Part of a small language model's weights.
Size: 9 layers, width 96.
Architecture: LayerNorm before each block, biases, attention and MLP in parallel.
Training: a variant of Adam for these matrices, 8167 steps.
Each number is 128 + 24 x the weight over its row's rms, rounded and kept within 0 to 255. Layers, rows and columns count from 0. Numbers have three digits each. The size before them is the row's rms in percent of the matrix's.

# v: layer 4 attention value, 96x96, rms 0.0983, rows 0-31, columns 0-95
# o: layer 4 attention output (transposed), 96x96, rms 0.0969, rows 0-31, columns 0-95
v0 100:153083111130122077140174124093119136107127126080151177115107129094154144118121136134138149128151119133180141081102116104107117119132098111160125135162177173126108117106125118128114144155104113084123103113101149132155176142101114126094152154127186134120144099121146121129145148153148092127
o0 095:113116106162139133126144120147151131117099123107103155108142086154133088105127100152129172152165109132102109126139136112140127129103094099150158135173129148180137112116088147092118157143110125163155120106054141119079155126113114131125132141172152123140152106101146092141181140107116122154
v1 094:095103142129158155149096134134159135119142123089085125149148162079151119121141168081125135103121106089126171109130112162136141144138088122131136149144126128156149128083176136107105116145121122118094152098133112140138174117148178162166133100099098126159114157158128111117171096143121129134
o1 099:139134154110126132128083114141127155080148073115128142154088113093154103150123117096152111146128101092118142125113120140110165128126177166140124087104123060143136130134131105112117134154100107148157130086132153189132150117122140125125114121112153139161102186123135155138150126145149158099
v2 103:147126095132123096139099100129154138113136087151137133083134147158117145103132123155128121111186150117169088117148115114078095148123141078122134121179145134110104118125123150101123119128106110169153172146081136128143131129122139107128157097144098145160142119147079111166149161085095124138
o2 099:156113152149131143131134126118137096137129135114189160125147124146152084145158143142096088130116118144100149105177095120120077117116127105150126134127140138143135084143125136106127082119111123121111127139103151132132167124073107141090170144130108154145144094090123102156114173109091190124
v3 105:123152085111104130122097088101131167152115126161146121129148177133157142171121158127153077091143133115125100197136103108129112139096105136132115139114114137126151110119144151093109141119108105136140080167129134121122098122144180135123089083103151161088150133173137121140113119139152122136
o3 103:140133122123130156085123117115143130169129107147128106144113126110137107167098096112159086150108158118140162101155100154102151180046119131109122102159134135156178130152131102166141119112119113127099123111168141131100113107133126125099158135103091124153143105130173129157124102134136170110
v4 087:163131099146115108136164105113168093145166140119140123134132153077133116106119142129129130104089160135166148142154165129130151122084103149138120073141124114100166128154115124100141119114097128105140128138073135106094141096080103178105147124119108121150118098109139077153162121121119161144
o4 093:154103095134160115138165136151128124133147128141160139148090091114112129127082159180153088125116119094164078109152098121180097109078140136128131074142133111127154114147132098153107097127120105163138151115108112152147123143086119122093113131145159136109150165131134148138082150138145123132
v5 091:134194114087134106146162151159133131104126073098076157154109125120125135135173142097123143121114097118157142172120100117111118121123127148113115148144126149153115158123124140103124140139116129114130097120080149111148080128163107103182090125154107132118121130150141081129110150161152084142
o5 086:135174128123148135084136108107140113143114140137096129126092102142185090135138118127156105138082142165122131189128107132124148144179125121148122067128170123143104126098119130108115148149097124118094102109161139109106162098117154118165121090143105111148144109102153131159151096160138117102
v6 097:100115146147132100113131131129115165165127114101170176121122111121104170067142120150136130157103121128125064071121152121159110169143133158144144101093163122164148144113110100138156117133147144136108133123121184115096116136100135148127117132089140064156109140126127140129112121105148135130
o6 093:094127111167118119124140133136071160129096163104150164141102155126080155097125162124106132130135126128090119143129137107102122134124132126122132166144130173171123149137122120119161112073164158141164168131106078144162090156122134106134150102145118117112113172161108117108122135143134084096
v7 102:147058142158102133132124151139152196138117133189157142119111109132133108127104123154147130128131103159109071090149147108121134167130150105122142117153148094139126110100116118190140143123141134160115142102167122118132134078088169153088120130119090117134149121133140131151144128128121110112
o7 100:130103104123075147137148151146120116161127149110136135150127153128129139112134157092076135139179086089110137100142153084097108098128122116104145205130135136157131130127096137136163141073128154127131148103117134112128118161126099153117144164135109156165113131149093105127126155100097126166
v8 096:157138102139137126171160155112110081110084138156108156113128139130097155148177127110141130103147094131105106156111080144157113114169132138124130130120098127181119114157132150159130149108131129202111114138084159110120152125126138141127085114123172078143131131111125131143154131167138109112
o8 097:143143116128083176114135104090129138157125129136109103103140160146122127095159129111110123147108111113139138144127141109085108171196094107120126108118140094113114146166113151143140150135112156144134097128143120114099150138155161126106160140124116137144091117069137102127185068166130148111
v9 089:144131166117140136101143151127145131144119157098142110133142112106077129078140122147133145180086173109139065103163137179114182113143097136135132091110166143146160124121106122113089090145158116129099108120130126163114131165126127128139168139157128114105138121090118144129117110117157158112
o9 093:098108147132153095161121138145105177059168173129140134096111129137067131109143127114169126111105155160135116135129132157154128131145124114139125157169099125101085146129122131156118130120150134164124150106104119169148095177140150108136100124141119121085117137126080157113105123133120104099
v10 097:111141119126129116129141142152143133092147103073101129138109107144127089107121159100106160141092114152103071111128117114131140101137172119114143146154192108176134149111141177161156093134135138126163148133107140126147150158115147129116149092148172130087100119140137111172156124096107116136
o10 094:108112142156149125105154129105143100107070142102129138092104109141161118110142136148097127156115133113125111124119152103132129075157124157137149156143155118140122110101155169123191086117120123147152130116155133141148169115118054144151124128145150095107135072140140166119128146120134151084
v11 091:148152143120135153112155177100104140144142164197136115137116107114097141127143119133099136140123118159111135145134127122170139083138098142127106104115120125070109109140145089122107161116125119134112142110113134167142165096111091109141140100187128173108127093082167155112133160102136121147
o11 094:130124122117114103154151136111097165142129166183125111158161131168120140091150114146145149098131100136163104134126145140152124145138124148155056115156098116060110169141104103123069164152102109132105131098136138155136088115135111115127081133121146139103154143120123144112100131143133122140
v12 103:104127133099124167125137121139134103152101080115133114098140118107154149129103132143161100123109145176158105144078114125145133135136135076093099156112111170169086139134115128102114133122116123117150134158094157121148105162139136172105147170145137129078142100155173136157135132081119162129
o12 099:105117107176140137127117106105160099141143134146104144076150105134161111147194099110161119129090122159141133152137118149132107123078084104093198161142113140135169144126132144123155138120123133133138115131126134096139132097105123141109107140139127106099099088141149111154163081108154129153
v13 090:170132148167146112154136155132097155144115140143138159124112123128102153145132127152114129200162112115110114111097100133106100153148081123137146115118125128182092121111087140159101135155129130165107077136126151095138101109092123146136070142153123127153153111105087137112138105089133128150
o13 091:133097113171087094101150130153115157135114171127144080128159128113111136120154132106104139141153118157113127162121153150099100122159123097136128121166125144154130124118112127149127162105116174154108115118125102125111084125146190132138125122129096140165117105087081084107185108155097125134
v14 099:130135098152104143166104110150153166151165130116141129154109136116135134081122071102128126112147135133110119090158149109123095193126134125156143140145130037123157124122128109118146159098118107178139137133130135089123112120089127126111130153103126086084136112125134110103123132144143169124
o14 096:130123080116121095151152146164125091150123133095134135171121137083091158133124130141109132114152121091115123117176099111122101114128124134132101140149155111177145138142173108110143081079111114108120165154138093143142139142103091122088171151154131139163145159158135141115115169113098105145
v15 103:137137130166096156167120165101135142113130115130098152126146106103141127122119133138112130117128102119111139115151122145149138133175133153104156157186066099182158104116106077102169119133137138121110138142125175073097128139066104094106137125108145101133115131105116125090136137130138141146
o15 100:102149124122066095122184103119123093136145140128086123164127152130081126095138149103105134139133106099134081141133147136105085109100095144127135171125140134136135120131140167135161153136122117107116107190150107132145164158102118123141148120156141123145121206157137101122151129114132115122
v16 102:112141139143154127100126137183135128140154088073092150120122128149107088109136143103124123125117115153116114136122149135127132111152110112100160067105131101159178111115145157137138122127144117134152146117120133159143119095154142154178144108145079111133109137156113103172176096161110073130
o16 109:146122162147163131135109146125114137124116136105146149155080119103142152144099143150131065124098114106103134123121146131135130100174150133122113079106158096133093137128141124159094134114118129168148104093140154182178115105139094129133130122132139110127115153119121166142082145174139122062
v17 108:148106161175147082108126116162117109085143131083141097122097105150088159074119135130085163104097109120125146110135132141152127110124123135136129105157160126153142107141179114134114095125093157094165118126157158151160113132119083123151172113149127141144102112107168108122134125107141101118
o17 103:109146140144168102126152159128085109091106131107154118125095106163125158110149160143134118149132133073124144150132140140166132122128146148172122104129126131082114101135153141109107141174123153139185132125111166155116105128135108101113071107165162101086128130122141138110114165154108096092
v18 103:096133114133139137140141167167133110145135168113165148147127135113065130090145163086101172177126088139121125139132153135114110118087122141138139128126139145140177120135139115099095116128174106146087070129098108150091111121105078104091147152094137128140138142130121088114124110132127132126
o18 099:096066096113134095132116137173112151117134132116140126127090092137088153097130163115137153112152112143145096151140101127129158132124159114094087105160150132145114144116161146149098103120172129172122134138127130150160118135133151058123180103137117110131156135157110172124102103134144124113
v19 090:094109150159116122105105089143151103147174128102138118138134189103178108103128162124118108076081140125114145134132161130138111139112147116137162111107124152092176111127137133135158107121142115088170145145125101106114115136092173142113152096077131122110086133147119114109135142169122134124
o19 096:150108119108168135120119135143133113103090106109136153164111134091130143135075124162148095129119143093155116110122096115128139100061164170121144112123145125147157125150151126155136098139140099105157148135123135188147114126111089112112140109120170137077133156161134159143083174135140115128
v20 091:145132102174160137155132134141132107106071136139150116110167128138106146115141119133106124154105133146140106151158133120130125133168131141105104126096102203147061179156141105111148133177129151145079132107108115098154123155143140111132095130133126092143120117114107166112095156129125110098
o20 098:125151151139085175137093124082129155098124117146103146104166159164142104124154158096119127155094147147146111172132128119104126162161092094121149133129117157100109159123128118102133168163124169125130113120115132099101126138120193130154131127133099138103102113100097129121172098124110113168
v21 100:131149106130159173126110119147165164137101127105119147123118100098116133127160109073137148094118142130135117121159152131130090136144119128111098142126111113106157156130171141139143164133176092179120115139107125159123155128132073142141159127098113052114150139145145114121139125149110085079
o21 102:124171104117120174197095113121144134144155077104108170127092138116119140096126184094117135109110130109097144109180094141100132141186113118101088130133131123127109159137157131107125143119132094149119128112128117113144179105126108111117192141117120142145125137123119151146141121141109108121
v22 102:133129174138128089083120089098109119186117098130103101128150128104150121143123149124168110137102111109149169132136154139154126145111118135165153131148062135158166118108115103131133141103082157124120133126180155126112117131107182158127108078103117128172119126113139125134139137147143101096
o22 103:173142147137152095101108119147097162150178099141089122158113160096122130127084159126146104133125114065115153116108133105105104136079121168117161105095133133127152136176094134132122189142121151103129150112144119142125109151129146127124088112114100133127110146130133138156112122157153124078
v23 095:072129120109123132177106101176120147151132104122120105134138131099185128079128094115115139112120127192173131127134126141171118136140144064142119145110113119100130159125137172080149157141128120141107140115109088132137144130151134134118140114093081174137142135165106107131109125134104122129
o23 091:161146086138116156167076157115124119127154097095096156145139103090148107151133129130157114125101132145125154150129107108116152112117157130095123139107160155163134130124149108061105098136138100119092130100118140146179141126050113126106146141112118140118119125154158163145149134116150160144
v24 086:100146117135147130147134175150058139151069159125148114150138131108101119127145121101123172077145145168123134134132099153137128147178122103162134143131127125170139131140131119105105125124106136190085152151122126138136158122110113146134060125102106100113150136104114139115130136110157092136
o24 089:121146120151095173128100156113097125133143110135131125107144157133104120110167135075134130152092128131131127152132139114082143134169085090121078148115174105142137162130111128097126166149129157131093124144149105133120131156148151098120122161113146142155088134090130111152192078142108152120
v25 102:143097099136119080120132144113166136145115129181094156144134115112112123139059103158145101140122137101158120109129154111157154174071136165151144091150126105118119145126115100138112129131107144114127130137133127081105117079106112149103140133132169115123159117104198140127119149154132145117
o25 096:134132098159098091127183141138144103157140164128127116144114127159140123119090155140119140132141088084084105115159144102149136126086093126104173165156115130122172137119098101151154132110128138124130166136109096090112143158122151116099155149114127142149119128153137122113100152076176106160
v26 096:105083162115142123126082100131132112137115143103138144101153141113122099117149123104117126146127079184115127165108102157119099105169125098114128105130140156135132124130120139118107158127123133140104094113170113132121170149134196168090139069151142148180139150145099145128133098161129145122
o26 093:132101155128129127127082105113109179114125085113107114100140146104118109138118132124120106165116133146146172141084145123119143133144151130096131144105094099126107142127122128149105158127128191143118131066101186179124097134158137136117139133135104135095110158118106139122183098139144177109
v27 092:103150140130154098089127083106168105134159138100109098124131173089099152122167110120102120092124108101139095134108144133120131114128148130143151102098133102124199132151117143127113110096133125126123141138131125124075171091106131165102096119107114125098111133115108109075149122187132134115
o27 095:173132157099154109141121129156103133120135125108143149153099137093090151131097134162154094118096135086140115104122101111145152135126171154130118098116142089131143135148130110184109063102145114132126141145117102189146141115133082108088128119128133152103138157116128170133111144174146120099
v28 086:099141133141157112154115119121132143123079089177151100190156099146124138134168145130125118135124081109134150128167105123157094132147153130145107141141124135102103147115111139170114134143103119158095151129097147145119096152076146100158109086112169129095137140146116148111113160154139079125
o28 086:123164141125090172109104099093103132133128117141111100146151165144145086097148148103141172149100099132125176165126111138078123138138087132137114162125148151138111138145083147111150161164141139119096131107159126097087133135120161118154156133080121147122113083121135132125183112122125117130
v29 095:122127124148168175098129134126159130094112126125134130110127168099121124135089143126086164109174141106112158138148167147140087090105168142149125134111139122152152146126142164150128162123100116099121160145145110147143128121107149130161080130102125104154091143111079101157078129077116109114
o29 090:190135135153140154097072119158120096128139072135180141107141104131120123113120193112112124137130162107128104094095136132108158150128162147136120125103104127127136118134132110118105124129112113112157127134157141113095113154125088132139156165123160116184086098106102150148142161144147101109
v30 097:116127091101150143143122138153145145150159155147139150109134115068140143080151114107119137144118190141121114157118139135153087192108140129155117123125121097084146126103122072089129139133152127134140114148103118129130133162180152096083127133104156142132134109182148133111119137153109156141
o30 096:122109049117149112150135134143136151129095125136122129145104132102131160105115097135142110105138126143124133138136107124120128145066127159128092140154116143123157172104173095126105064107120102132121161132118129151169165128097146114103172114143111127116162161197146154130118159116136137136
v31 098:152099130113087137126134129185145130133110136073143134100104122136083116142119061148165148104144137123111100098139136113134137091135140119100154114085139117118098127145091107160152144117157163147100140154133135144117163118103083125175080144132146147124155140090103113097111133102130099141
o31 096:133119134119090176124164161166141130143114128090139157117138137133125157133149150137094170091091159141108096101120142121140152127201100116125126171116134108120087102118126132124149156098142171109092116176089127099147102133123105143136133143137156110125107126090106079136142153124122092121